Each number is 128 + 32 x the weight over its row's rms, rounded and kept within 0 to 255. Layers, rows and columns count from 0. Numbers have three digits each. The size before them is the row's rms in percent of the matrix's.

# down: layer 3 MLP down (transposed), 512x128, rms 0.0395, rows 239-291, columns 0-127
# up: layer 3 MLP up, 512x128, rms 0.164, rows 240-291, columns 0-127
down239 097:116085153152170111145161088117176119105128148086099125151152127162108204106132150093134110170152129173139137077142090080070157106075072099146143129169091134159161108165117146193121109107190143146110144151140157109171199088160078177128147117070197086132071121097134138149155156125077183131149037139140122123076119103111104090140094098161134142121141116101120137181136087147120154088132
up240 093:125139016145171094073149162098121134109138091132147111177155138154145107169160152149053141121114093171117140111118143204147097127127169158146139125151132138086170109160088091183114090117164151173182114144190154117143161115127155123105131129133100121127121072116057130092153143093160125133185130132140108145178113151182135065117098115179164105086161070143071089124186157134152098125129
down240 094:120124116126163082094110150111098106128190135088121162130089136201122111122141147122126135113189046170145138134157127143105096148126169143081096119131146093136184147175079127093094119117162109170170150148158154117116151158086140072131127102145105139112143079114157085095174209098093142167163141138062101127108040086167129113144042179142190149130094171112134135136145128089135142165104
up241 099:131166142137104113136123128108084134122117132128104108184139140112114107085078080077131157086131121117142059121119131159074166077134141101100139121162132139143131148166111075116138076115126108145178153183109168148087163176075194169165090069069101124123111123103126120154137107138083104097172165109114083112172185141136121140082153143119059080197102098158101085098072174103094195125125
down241 104:137129170171096115164116153082111097098143081109140112135197152120170144131125137107107133117091056142189102113083142147110158102093142037134182172104168147087112188126160108092177078144128112159105136113180151148090158122121142136152126085132125108162138121124121112169139133157134157074162125101148119112230156126115107110110163088120081092177127104187123076080082126109104203148140
up242 094:167129131153066147157142119163143120131118150105174185118170170092154151126135082107140089087101123165139127182110177038163154114187142123111119153158129118092152187106162143112158142086125178141148101083126120190177101200106099120117165124118141150108195150058100091100149128169143124060148101110129141123121071145111118128135118104134092099096223120139126115094193103129155128173128
down242 100:102128196175090161179143105129138167133123147105116159126146099091128087170071147111088055171131117109112098098148145146161144101124138118097168134131148159084160088152120137104163122150156132088073159111079132140150151086107109183111171100118103130152128136123166124160187031139129151184162075131202118105147187090039138155100154078103107137132093110121119199097112119156114108110124
up243 102:162100145114059146145156153127106117132116144209149058162079083107110138129095167159109166077121139165100111154152127144132160135141088080113155123104153122139100172120227150099154154086104112096156142097157175176141144155114089100133053184108090107132168165132107091139120101136122117091179108220208116125170178155116169122142096117129119112159084162132108119111149118090118109150118
down243 107:166141109140101149155133165162142139133146127114101097183066126128134119096175138068130193152192145185114080131099125144093110153142129090104111111113107123168138082133198142127093149049138080123142152131109163084147184137120120107093126101119100156120081152146125048179041112056127151064117126171136158139143115107154149072143121081084112161178119099144090139110133118078170122152149
up244 111:101166144136203157137113082080136169136109182159127174076088169088138139129126137105187148161137115123127170168095165148177168127101101111098134118167149111159165159119147148135133134146083135029125084071104078140065114129112110150221134126174158108130158111093075157156127118073101177098158108159094119108138152104108106087099055121124096137158119109144108172092128116127158114170094
down244 104:086158156144224182093161086125197106107119170193118126124080163086083138136081126179084111104206110154102124121119178187173114075099113158136119118140137108178122129168116158124118146191131127046104195166124078131109168132094103164121141091128187089123072156126134164110140158149112146098114114161145116102112186107127142138089116137115115117161104140107161120089121105165124136120098
up245 103:147114125134131083158105122123126129133095147128106169125149119114105111197151196025148076084156139133158126097189080183110131172116148129105139113160142110137124152142153111127144178106121117057113192138073102138166117103082111135094147140095111129109127141092123087176089066160100133177141157077100148075174069166113123142128161068137145120168137171159111158147139158048067134122142
down245 100:109127117055101126143130138154080138137049120105187145165180143116145157134193152080125137111115151117093105128146119104139110126171168126078044095145152115115100158136177134096082168124128135072169156142095102111156106091127119134118100091182117183121076095087103113148150109121156155154147133088128121080149111107076170166061163097150146114156168097116091135172160103108080156062197
up246 087:125099011126112113152102102153109173053078107123100165133093116140149124127087108150126145116113158107153060121098170144086163126126118087125080131120072174102155124147096115105105140080148156137201091178119158106115119150101130154145111167123096115107151123169118157133094112158128185073122182167128151141139191093073121183174123070087139134097112129159095145098091118190140160171110
down246 095:096179146075163152172153080076147132103109059151126095165114123124156113153154104058122200096126127131162160167162123124084149091099144085095104175103183128169097116171126138107116130090134128168126199129076073161139123083103152167105133155103162085091153110159152150092113161140139188085060088125123106165101144051146145164120135123139156126116067143135116168099183118148129163124144
up247 108:124099077144163105088193144117218110138138191170137178115199099134095103117149164117056100129148121154129179138173110110139144090137138090136109087148138082139155083180131169076133125112106144113181115123128149105118137109133135126119148118133075101215128143144124143111112062121149139112141094113145101130111099111165078156134123161147134222149164128120094065080170123142196175104124
down247 106:069133080139097165094155188140197139118120111134100163129145143135114148146119130138109172105138102089090216109144076133178132087107125102132105147156105096135173135175137162099133167137135113063173094089150171078147154050105137183139149094144117097178086109135131118108125090117180216099152100117190155154139172121077142148109125199160137173164181124142131123099124164123130120104139
up248 097:118166096200120108107172173113157143144126125103072134080104121155168162127162083151158132139120131064096163119159152167101131105099141124148202088153125077079127075173142161141120105093130087111094136119106065144147178168151162124117181126144072136101088143098103136147133131175118134173039122107195126076177083115138087125100114143165128171122149100170132098140114134112075141069167
down248 103:158122124116077192101170086171118133110150162142133125156088086145152181168122058064137124103107126161151127166118181129116093097132129091076157060091118064088129095098125144165107049155130125127060136169095073106129118145157174140099194108153145116084098078147145125116157126169184160153147140144117147139123109080153095150050119127169138108126140127113110172109124190097110093149128
up249 099:123115086140157155148142070163095185143107115147135136097172101157125114095146172152103118105106084102089169141071087103161115082082128105106169062139077135177121181135106103058152151102092206097164141136129199113129122129170051131122111173159138079074116142153118165149116170162167161137149124122163126064106107170167140078128109103091141179120096137112156133170169137135119159134164
down249 101:130101111107166124143104064171130202130098149166114086122149130119142161109190145095099159138080082129119123082111068133131168108151074183104130134099097176171161084156094185079173143137144127110151131115077134070149111131110166126109132118134154145160082141082142117108205099120110123158095165105207119095109151160136117089082155075141079110122080098115150114178123120109144107084202
up250 107:115140193161097103128104150080127183093101225128107101186143115106144179141090125112093075081158166123059101109169137150110137165154106180198136095133131069133091124122112154054130119114087118141139133092084130120093159077131166159151134124134118120134177161122141129109109123192088175148108119098102119134100133138046137165170086079178094111115138129091102115112076112100137171127144
down250 097:082082212078186123157091135066159139067074122105111152117149140112094151139142095171123086092132151124116121117215126125099058097156121142115126139162095063181131130103080122101101153100144086120132165126100077118111071134144076111151089099150074106121136122140157140116125135160147150180051175083057108096109115114099108159173121128143116164139153117121136138120118072103097139124175
up251 104:176144120131125115120137136119098135127138109134089161144127153102092179128090106165145054123074107182165102114140052109071123162159149144119103124191120096089094094083118141145119103190083084156134153151111131152063138089110107137161154124123106199147146133185071169156159148127132182136099203141181153165095154096087122071167124165148109104156120084152148139093087084103069126104131
down251 105:159150107131108132073103115104142188142119126140132118133085169098115219101124090160127105146179097139157113096165102076138128126171152155157094104129125110106071113112142160123114115181085145119141068156107117125064083129112112074139172170128045158152131059146090079152241137126097176130116110154145080155114113183117120140166132150144130182098148170135138107142103186104111112126158
up252 100:129082119167104141107171133100108114138123148126124130170128125148121161170118125095150115076125146177159186121155194048172126166150112148116122087118144118092059091084112110209100065161077136119127079154187131146122186179155192085100146132147164183135125167156139149137089086093097116123122145111127128125145198140106135107157138190151088115081128127150106118119105136093133133178048
down252 104:112146120117154099128143097173100136073081128143143109097168130122092104150095174126125078103128117132165092190164168080162152096124065165138122091184111149194098110147111129137111180090125138108156120146173104058186157189166113152135095124062189179129143131197106086103127128176114197127143108081092173075111154112144117142111110120127138127047113121131141134117154119119138165119068
up253 109:157076096135152096082119123158157212144105122110115186105189132152118129081091126152083111141117107110142154095147169046114139119139096115082113119128084103120069128146142130117120164135082161143121132095107133151073100178102123102106158104168137098209139100130119089151131082198113142102169170108063103125195137148115157134109127119117138088078058158123153187163100145152165075133084
down253 102:130097162168134123091190167154127122116061107175107131138130136181183148163131102119103136033105187139161136117132179045151142152062134112152109145090077103153140127165129148151113189115164051185119139087097118130112127137123144073168081081118134139114095192115105068089148131152129126110097081109075128103099109144140121128126117178143142112145121132143097129082119133119158113134213
up254 097:160129154134109108134096114055171104092110105140157129119156063148092161191139143087144117134071128137117111084141129136141148113136139140154158135134127115151156175119129084140165138077130175151126124195112155179062163142107137183150113109151133149113175093113141164129118142134175131119127117189205147081100066186184181094096099096141136165090133109209138141114101087095108080168196
down254 094:147100107179123139151088151210118083125169160111199128104124146145192111109142133203144143072122118077096146146083069123138104113107137113104105095161110161147119100127107160170180106157086120023105099169158167117131156099134155149146178114158177115131113161095158124185153203107113123151141098162115110060127112134062126153131130121100076133139091165083125115128104096113100128106164
up255 103:139188131123110126106150180139160184082131180117113135103206095149054125186158113101067103096126148145123140135167107125166162130120153128130154138156153127152123134121175122125148137074166093132090104159108115142121193200175126208123167157080164140139114128100136065199110073174128116165165099208111149091160146181100124126119163146098120161116121154108122161132093098141098148111094
down255 098:127126057210135099129184148075125084160110094128141088192101116169078128143128142115108109152154107099154128163157117095103145122111154126137147069130110052081127105087137163114150101087149041153176147107119150129139188150160060106107147170101155122166143067117163083159170131140118132109131136175125157078173099155142104187107073139111165157099114132116112079180097085120135109136124
up256 095:151087096206125117174154126100109089119107103121193134155129136120117108140155091170169070133088083099069098166140110133096144178103170178152099115183090133106099089139126141128101085125117147136145130126152089143086177165109089124164105167152154104109107132143130110129203135123088106127124065077148087121131120096136099152143119057128148139173207153157081072196134141172064101137108
down256 099:158096167147180127166122164114136170188090149094167156134117112153126116157154113157167101137089113153116153124127075128123127147117136139128144128151097097155190130125127121107141154132078140091170099089170135188132150103098068176171126122179159061107047052128176100120158133137105168108113120130152115120136105124089136177112114058063160102161197151201074111179160109112085116113123
up257 096:103129169089119122183125171126144130114103145182143170135150125165135118170154120099117035156101098138123158121180076104126094096094122139118100137166177081123159163090126135137091170083121151157162135150107142128070082094129071108155126103076148127138089161192183176090101098138122120139089082174098132159171095113160121183162143128124120206156179170159100161153053128142148127112167
down257 091:132115132115176169113152118081148090105106141088110122134198106115139133151163098115113154100118119106090104101117054146149093110094107143149135144159079129151130145130140163107159174138154137163121083090071173102112179186126146081193209093174142067086076100159141139116154085097147110149147152138202119135176081143086153113100106114135132103095096164121116111139227159124122087081102
up258 105:118096171121142141116105153098137104136113160146094138073165116112171131164156165104134197171155136085088149166118185153106115117178131154200088098092103115182143164149096163135137149095095141099168115112114128158128153170113055137169115123117168187067183198172162118098090142118156098156135124065131160157182177183106074106134124117142156078119097107105107132144063086126124139129096
down258 099:150081039144154125178101110084123151090137112137168131115106168075132203127074108131086179107101135130174108110155169145092154185142130142089108139116120166169142105059182152115141115114162100099089187163086149067147157100122142113105132122118096061081069092161094119159118134130160174166164141151140110173150089082136122134150129140169114203095159112098101143151152120168160107115145
up259 100:080226103145065121118117147180060146088136173159157094148119113131158120152132128121064147145101089114193163173113154126107077126092138126152150087079094128176189128095074175099117158119114198058178097134143125131126141143128119154141105132119106154096161094127126191144138168162099127184166180100131126123132163142098130124091070163106162098084145112146119143155134107144177092094117
down259 102:088089147131157159116115153165082163126123137109116100143158124155101114167091147140101159116089114136151194133045195096117082168102082111142081190100099145141163170109135082090128174097153162137116161141152122067133152156145105148145144119158118125150140071129164211120185196138204197141140145128163147079126106122121167109120107107107090120100094117164090164110054103103107110122126
up260 097:093192146085139085072105165097119206083166118208097164170114120127142060102097091111122124126110062155084124174119141193110160112130130143120112124107090109100130189198128157124094089120128142159090132115141126137083092146149136131183127151116137132123180130106099089217125146105116093173111150172122123120123150147079114095097181169100082087118098129180164118090157086117124141129118
down260 093:096167134156152089116120080104098160114140174203101173101079111157143159081108160142074134075145100194118109166123076191094114138144136163117076159099123170110198114132139143083124124128138138140137101156111122100058135114179133168173097121137133122101136087105080115124103131100106117078051085126098133165122132167104156101092146143089156135128178170170196070082165120132133086112119
up261 106:126121199204171117099101151085158090093121085147154183142131129138178171173117072090121114054168114143094145153105115072105107124106173142102146158149123136103196117131152051091086100107121121121096129167121143127063131127128105138140156122173098115061179143142082137120125123123129096138170100167143089122127129108112160107175076087123180107132086137134195070135162162079112147166106
down261 104:096131161152135141085153172077119139103137064063139105088118134118109130138143055081071135106114091126128136116096120088160134140129103142097146163110140160159178130117118110057091124133124148193155110146064137182114146134113076085097162129154183114137175090116146146177168140106142109207165114142150107059098107139134130081210073137111148149109082131061136118123092131153087099158094
up262 105:102129149189206119171119202126140136138096104075119175051193110158145129104136159102165089189154144108064104134143128112115118104129158140151123136162131130194086102084176129111142122110117093111154102165155060176095144150126113169107163096120103161158110166113117163131157082111149116203196105133123120139155149150144175132147105173098093132191059123105102154134128161141085105129109
down262 105:118121087172172187173081113146096103137156115180126116064126098151165076101130099091134097145128078125128150170144162126154128105147138173109143103107179070092104042094147220073098081126091157117138177115171131197144145139088139128117140158078110121135140121142121133151136114143104128151101115077108109147124122144177099191132148109077093157183121151116163076088148120143099135201117
up263 104:143153082114104214083113117156140143106136115119153125127100141133163025128126177107140130154132132136127160124107133104133129065181122170189087107160095063136156132050130090137083134149113104163127136152116129074105150166102125101145140128158149145127129152089145189094136084145124094115145183054069154079117156155224131072137152135151164174100126110121111136095151124154092161131167
down263 104:104137130168161080072103103140124108125121080195148130171097134097115111141151101144104130208096159131115148150162173156119146116097107139104046142154152122075112123136141117175164136120155165093080144148136047128118106099102115090130104174111107117121095128067067087149127092160164135115102105144161165104148138094078165036115145155060132114126113150118148188120159072170139152060144
up264 100:061120128144123161122145155173150164151096136125119204141139215184184161161114225158091096078183121095138104086167115127108113149152118097163136169165098121152100109114118078172091126176116192104142104135156108121159080134114095120136132167111158172139117179136101100163154140202162089146118087095175082141185123142134149172138093137159116141169136124131167126120142084144144131161101
down264 092:094110125174107129111127143155150127153084091106115169107157184066142122096146162127087057132191142178088107100156047142079071114134117134131128163170201125164134138157170132133094127109114173187098118160170096139189090111117136123100117122162094090131151110113141147135170120181071142138105077126102104129166117126050105143192204141112130115178091141096146106160159137122109167132107
up265 095:145115092157147154073139139090139153110160126169100159099136150133116141108059170109126147139106081148220132168171157138118150121182144165087169114095136134066178146082127101143098113144166127095164129173159139130156141142092127145106173142146140060126167172085163163141137137111113188084039140134089129090168183137127163133103134098126144182180122134178112122111167099166176072083155
down265 097:170145098123093106136109131099115112140133114114146095157146145222120111099166108095117198130114247098131175136137132120160169065143164172155153087065116128120107136071123187141146115168152135125156130171149109093134143133106121130154166081154127137129130179107125162119136138104135159110105123191184175116137114085172104143115140159159128187089103153099058101105193085121147082128173
up266 110:144134189107130115091138118088128106198149123172186100067159121169158176155147159082136098111185125149129137129113133056096146115145144133181161152182079137131100172097100093162037120159119149130140113114120080140151116132114137084128179122071131113119141148142125100193138170143134043090148092149134058105137096098145190156144170120141163114109180131126112142079098153149141082136095
down266 097:120181169184137133112163127084185150156112175143163117119174174135131110157152115192137087111103158171108147122080093084111072135126161157178114123159111125107166142132122102096154090100122129129151105063173143191122120076113109139136143161061114095168114140107146097134133117122098089151133087201186094138127153075152146155172149086103130123065102153175146078166096087164184151174164
up267 107:136163103113147079092105150066105130123158135109138095178093153108106190113094095096180127161135096151084159108149155088119152116166161196173070144122140121114121198098056134154091130141187096151133105093130130105115146149130161129143097185143145143178092123161099073151101105098121176125140166127126167159140134131143177095141092161142081109093120142204068088055109122087173085129119
down267 111:077195129096128113096116141142152155125136108146153200133155149148105189134118116137146130171144090177121116131129168146133087187112105180165103151097169101153135189136157129159114155123145103093131108099169140102159130129093175164162121164152169175170066113143113093178139043069166160148127137170115190106103129110072137114168092139175126133126125108165155186086136170156200123130183
up268 091:090091101067082139110169126130154093182160136122127133126199149084148135115097087145176124212143108104164095102087081107078154101130130124125118117135073107114130094134155137143140148070128138160170143107139135125107148176042067098102089091161070135154147078145110089108113141095127169172105182153176123096072123132148107111111106124167164123123186110132203103152104091163152118088163
down268 100:107123102177133081148097129126109127109193112150106096152168142111097152174165192133138047126132092148080113154179139159179084092069125150162114120132105193146088130108119138091148111121107148081121100137073135118113072153107133082187119161120133069130184173073202127150093111181120134154138139178079126101156097122097151088118096176102135113102122188104112151094086159106081148117133
up269 095:158167112093107174180167053123084084083072082137148144134136150072142113091104162105154075131100085132112118140117086130164185108116132129156171149116159143084103148180105044139126158159058118138149077142122159164148111143118100075139129119137152105096125095062133175100179090170135136149109154085108109122105108141113124162110137191114128199088166167132142147128158104159063167129144
down269 104:130096119121153127140157188117101063151119099159158116065044118143095148103150170162136162140139242104092081156125111150162096167154111094097116082126076154171120115126150077166127102134092165125141105090123131150109121103120128175139156177165204190122138145069132134142127047112100112162133090123110093171102131081121185126154086121142137174141132165139147114149145081087143136133138
up270 105:103141084146121139055150100112105110126106071109091135170121218162118135099102162151065122143147102101119133137105134157117114134115146101103132184150132146091088157115177169138166096168151136068115132089104197108143178204145115152096125196143125120134087111143093108126045078147140078082150145118145166101143168154136103154119171135125104181112144102112159121189187131159184103163153
down270 098:090179163142134137080120160097102096090129117086067116158133167148155089092080187173066127116130127116101131116105133127113172137089138113133137215146148155109092130128167142071151094153094096109099127108112169121154079168125104127091084168163159082058084113147095087160108136162098074096129107106097154124082167150149119139113126086073075181146103128143185123163190122135169137116177
up271 094:126192169110146098099122142180137092091153080141119060137151142154123158176133168094140149113159119099105129122161155110121041151156138142109058146170139072042174186149177104141086184105152091111125108114171118156139143118111117115076178072143134100133150119127084119115164074091101096107131125102121119163114093044091134139131103105131170139128197086107160161131134132081153119098135
down271 104:097170172128133106140116117089140111082149118146149102153125155213146151118115115062144107136124166132076149113091181135090126109111141100118106211140092167158105135130147137148217082141105118133169086126073102083115129099125052173108105129109143121167104136190155127085147108124110127066124132158161095086182179202137157083080132142105096111122184128087098138166167163117083129122120
up272 095:163104140121096176074160110145102121083111102143142135067150108073109080149138158170098141126110087113052108066105087112071135168180140120133122069164128134097150122110119119127095193146165142113143061174115119131154166074126167154151131160162129098059188133083094101182150146110122123189085110117125095164090080156155166147097089162114158169151137170137132135126085069128097113115130
down272 096:140079081124111121092093133088145094081152145155233189133067128123102133120076139125102066099080101144060159094052138134153120156089117144158153185152110178101089118126155138140120163168127101087146098184173140167144188132135106156111098146085105108069107134058164120096139084165131134123140123125125140114135117166136123141085110099179144178106167139180088125152117171135136118103138
up273 097:109142149064088081116148159086160168129084115205161098160083193092161100160175160072117100140124061152056115121160126119157160074111143071117170137133110150125149105116145097120150153156150161121133157156151124145128123155141097109177117105132080073124205148147162136133137136121161073154145117084193117152134165170096156200082126103137191145134131123138113126177100130154169118136089
down273 095:142158129115115169110118075141138177098059086151099141205103103129097136110132089173179119120104151183100164173087080100120164087138154120102138102134171167066134132050141144163084145086091120108147140106142119094106100111136129099151091092114062129102190056134119091099097139176139117105109136134077092166147099170094107095164134112091105187166119177117140142079130133132195136115147
up274 099:168116113214165118158141109081082149122134186159115092164117090117159116179128092129086151076066133170120107100143125110080143174161134100090160088122093161134075176136147144097111131193086123068121108177144144161143128131136145141090094077071156124141154087147132169098154110094130086123109096124132153125125105130105170091168139128140140064116115151160172061111142127083161214077126
down274 091:120099106151135159134123128072076066128143114142152124098073164091181145149137190114146114155152129151167107154124120099119120158120159115112156150139147102154140178137137143057123121132140082078084144116120102083099056141174121093107135149124136157160147105194129136053097061048161124089100128129062149060111122149117169090126128115139175091102041124095175107139144103068137107149130
up275 099:101129146125121164174131119103156128076140132118111130138099061099034094126107129041157123152156091169090111131115148168094141100143138121124146134060100151162093122119104101096167104166154130145169205143155153135105118114126124116141166215146130131180105109101147144195165118141110100164185095162155108126138162094086086120118165145128173123134160142138181037170140142142099083166090
down275 103:161160132133165184177157193108152182137111116093116123112073118193108143130094135137108140159143135120190085180120187159076140141118110139144017130078089123108154121109155105108163174094181126110101177175144106106139129166097176067171165131131134092123114143175161111075102159162071123161154129111072157105105172124097117135149139108108120125096102095133150163124134102088161111101076
up276 101:078164141136147080174097150106125154123107121137165164085178054153130078161124141076144118130150127101128115121131089087161144130073132149126175128164130150173088128163115094119158150188143088161151131123100107111106125116154132106123102169132108108123117144136152082141094132233116064075134143120107159084113084133159076129200109175082137135149095126226124125166142125135136197134060
down276 101:152145093171093122116102166113091144128162108065114166158156124070163130162092128093174175126129144126054149139180135121098075189069117134144128134090107126091140132091148125105169108158096141058122123114191077074175136146061095113104150135130056131159070151102168111138083147078120113138049134142125138109106145161117099117131170120110085168167209130155138118167132115162109127135132
up277 092:137114168081118161062094044135133133132170123110129117101106182130187182175154130138144100134165117106086142156102136158122131100173089182112098126118176130098101159126101114156192138122090129173175108099140137075155103140093187116107110133060128107217122101161138126160132133105147109110139188136163081109144133199097130151151082156119131137132131111101055116130078080091085155083118
down277 091:177128128161112041119082084205140096133111090124127119131096135114113088144141111174168125158171067104154114133117102154156153125104135114124136091160081112121115121085069064123119188121109119156087142154096133097153142202129161136171093116158123102179152157169164131084113188154125180083130135096154123081130133119127145063125127116148175098070095045091108119141116179135094139096175
up278 104:120142089086121118072180133102153071129133155185113115149157199183142092194105137106123118106107120096075152093161130146192133131088118096133106133172154144145128063141141104145152186096131067130106085129115091092146103139127122108109116136122136168124109174139137140154106130151087157144146113189208117128074117074140099036154141087127168124079179075087159171136136106127104092113171
down278 102:098157142116119116108159152130175092063151105120125128128121134148164142151083158138154110104144112097115152154161125094123122164110125108073090133177173160117078142072175159175088140122131069121190141105068148138157133158079166134110104132131167144061119119150116182165051153137138132106124083226174120121103161080119138150162129122117177128119179069111142138171043124178178115126118
up279 082:128146077145181085194139179014130103127117109192163110037107210125150124112149100071053184132126135124133137104125161144112137136117153098094124113110156166123092142153116123169115192106163110117102132119187136114175090169172145148118156139167113128089182141103160122119160078154156115133123086116128163105100117125125107118103145142147135089163107174109174117154161176150120084106138
down279 086:087073153148084206077085094168130069130158101096142145150139076143125131060129119220167068149182116210112180116113080158168061164129152107121129097155110113129129128118085113193083112182121099135158124166159155105091125103106211101124149120198166130124097133132147114132123151145127127140115130146077132135125139158143151073129110157108162120097133109151108146151138126126161146134174
up280 099:122128120143160122142138074120166087122097108145143096170156154079130126108099161102143149141113138107114121112143136216196127134147103134115154167089153129162124092125129118183142065100113121074136121095082134158149093119159072174129136181139105152078182173074111118125079138174075214133085132123132150180079140196131106083113084131164112107115109115212125091152112125127143145081192
down280 096:115131081092142136147140126105129090111041112156187142080130128113077111166085147121103127120135194152088049150154108150083147129102141115096157160082144152178132106132135113133153143128164075145103126127137070162167077127154163201126059130116145099104116061087159144094133166125121163121102121109108087160137166112099048123133102168173092072145074099174122136127127110145180124078160
up281 092:145138187130135099106163170103105117123112116176113143129219135132087158131119144144123162081143139114074141149103112133106088104181182128099123168124118103051137101139138154242098152107085063121132105069111093210096112107164115138155130113089104149138103102093113123154119083124171033153112136108091125123163119111121175078108123099130095136072126154137115148119161072102147148122147
down281 079:118146159094104077129125183102094099114126095101067094122135128170131126157128134104082112136146163119121110216145124172067132173072120140081090150154143188103118079147137112111155125179127103150152138096137135126106068056126140174133113154103079113137072081111123088072169085139133103105086092145067156117112172176155077118081128090125099170066086173110180109127130142156101099146135
up282 096:201138112131106104139148128081156132097097136124169094100111137157123114102154164172154123183123002120125155117115172132177179171112175133125130147078148156145118094119128065136116135158142149135059086117141167145100154148097132151091131186122094121117120130108072134144168174164136105088183169154159146131132165156113087104096128128111046105169083172137145156112072169110177090137145
down282 107:119098169104081158077196121104156081125118158137145165123168144193097097090147140109123096172107059117096096110134180130122189138123177147158197161113179155123135112120108109111069111137174104102033145087146176144100125131114119168093151154118124097097101075085133104077145170201139124124161152148134147104138141187150117117127096109107098129158071160107165166172104129118176153144117
up283 096:108133081119085081133126137204069080119122160111124146140156155194149098178105096073086089144097120115128133094112113082113100078145150096116061111112121095094086126123130116106097083144121115123087064137153137160137124172107134106118091160197150145099154114116170202126188097179109155150113183099113176177147062155125179108091122141177132134120149146147185145136105123160178135169153
down283 100:105182101071099155170101159106142098083143141116114142127092131118208088125122123116158113132135158139118148165079091042105106137156119143120125114110138121128124092102143130150157117079159116208075163130139097154112176151064160151132166119107101109101179076148129155131228118172122101130162113139137149183196103138135185109131109126080119090085140139167095179141130114187178092165107
up284 087:155110076205142072184140151181155087153156120108168120087157186179124138197140103147109129117143112146134099115158150117115152176194162133171124097161087111092184147118102128132130096129157160102135134158159124173110087177137186124036090170096127076184116102140111136120143167080128110149183186119088127116146169149118122156116191110155155139102169115107127100121075124163136145098119
down284 093:106055091111119087084082163156100078125117164139154162088131134094075090115083102120141117115154138113168129169152050152101075107101139114147115098129096124141172135144166121076114139157129141083135162173188175172115168154128189139128076109083158094191111109079094139109138129101101173146151126194134160140136113148131131149171092172124184127174127103122108069167124123080107135175193
up285 100:111101066202159126124172093124170149187145130219127144085063145091061140169126114147108121085172178173155075152161146129130111120092140094138092161162145114143109107113155055150099073140077125096070174103095097103132126175098114116134079137094107136122079130177144164172117096132063109135137151125177161156135168099163115112115140098110144138121092128148165164143149180138123148110146
down285 096:113082100147178157101155095171098133204097072154106116124189172089073184141094152157132071066136162133164083123111142086120117134090135099108137182148157147093087077166174117075134132119124084134092104148132069124174135162116149152105091115135145114169082154133135122161115149138148122104112102091114173158149160105187121131149100061176151141125082081145071150136163120149074142105175
up286 112:143118060154114145136150068120144094085133161143147099158087120075122077168169181146104069128064127149083118141152134054082171111161132135203104163090119110174152114144098146161145177154153094099123170150136131124146146153092107138182116102173130128157100129163099073110104132144129087144126155115094128158184117118164125145078109172070117135113121144146162117193208167133079090125174
down286 105:137145151141148182161115110063130125096067110162171121086117143097088073192125157084114083128088181141115136192135162123108147128168115093171116107061107143173159143139175157092208182147099138104146135113160137122117149136088095136132216143109113135177106147154149069127178149131196162150063092127100160142114103141164143160133149157085114089085139101097150125096144149143097093150127
up287 105:181109154101121138152105128082140127111109087130140141117110125169146102088081134127072135143145135134133116109096098170127102104093116145163204116123119120135055152054133129124154153142122107154077111059081124079135129146030142099102152153114093089156148132126125166181180117160122165114118080157138127097086191148153080059125167110182121150107191125059180131184093111090123109112116
down287 108:145131193128125097121160145131130117147112116080131110120166124145125170160151142134139104180114136147130122118071091169178150117040104099154166109118150117118061088097134101086095164165143083138070140110062040093156146115095092109142140187082127150122096171182191135099170141155140149140122108150147135077054179166129134107105151100166152156110204121129185136151124117105101089121112
up288 100:126216179153116136129098237154154094128160188154106137138110133146089150117048098127128108089180171087121130109126121164087168127110119134091098156137136164132188163170171135153155121102118156157099128090130147146162109075181088069093169148127117175184108124191128102156104141179187084104087160148150137135086079133107109137113105131136144139159103137122079126071094127131113110114125
down288 093:165127150120138147111149170104135133103159151153122133132073167145064131162153163132159126107185207165113199129110076180081159182118133128129116124115135099174166084140121148098112101035049064070148100136141175154157110153122096118123095161114096157124119089146146128138128169113129099123120079138139132073142133172129116133178156173148138121092063114146071154093075136189113128142154
up289 096:165113160119119173085157080117076123121068091124146092121124148197121082146106117090134130154098118120085148076107119132154118153080147171156120106159067124106106091184042154118154126077148117134129133135141141077122112129085074090102149153125156145097143105126121069153151163166099166100164147196135115097050176149140149143146096092147062101097150176143171103058150127113106149181120
down289 100:144051138084140188135158103099115153121192114177119097067137123111090063107152108160138158113191140122125116128082102159139139174104155103162176096186127144103113076114161142127178126117112116101097101133072167141127126159155154103220145134089163134144070117097102095157122106121173134151148155089198199095138171135088102131075180135119161096140156115102134142093169143086130111135099
up290 087:161084082155100146132126146110186131160125160105130156116068136139138165073129114135149105160098160141123124174085170065187196149105124128145118129158182086146095172118144124122137065081126131167194113162114113107135133073095036137140157096069117105093161128144110057124131159130150132122104152095066106130144106114151113123131087086077113132099054160121161111176188120139169147094108
down290 098:082129107121176130125140151149143157099108153125104128090190143107121123133197049152159192106122060110061113084107135151118143154093078130191134131143145140136058105159118132139120109160155129096114104190140137128148160165156191144104185146151171149170117141103136068140117128146192107159096109113157168102132153063110145124098193088166141087163118133096090093108178090168111135094092
up291 101:110192137130128149146116172167103173173165120114140071159134102135164165099115149138043105120139141138059121155177189148132180118122114151145090116114085135095127131109172085131119144114163148184065129122145078152140209103126169146169083148121141161134097188153078115106141090125115117128130128138108143117165094174167138084057164156116128197094112115096175082103155194097123105146134
down291 100:166143203081062141142084113103126163127087135117147192151142058148093128101126134102163129134121129153116117148094140124053130138104128105094167130146179123147133130176114085128128176107184089149122084057118117125171148127121109101098148090140138114081112091116138128077171091116080191145155146105115091122129134090138118127169096097110118185218128066139144116217098111111111129148063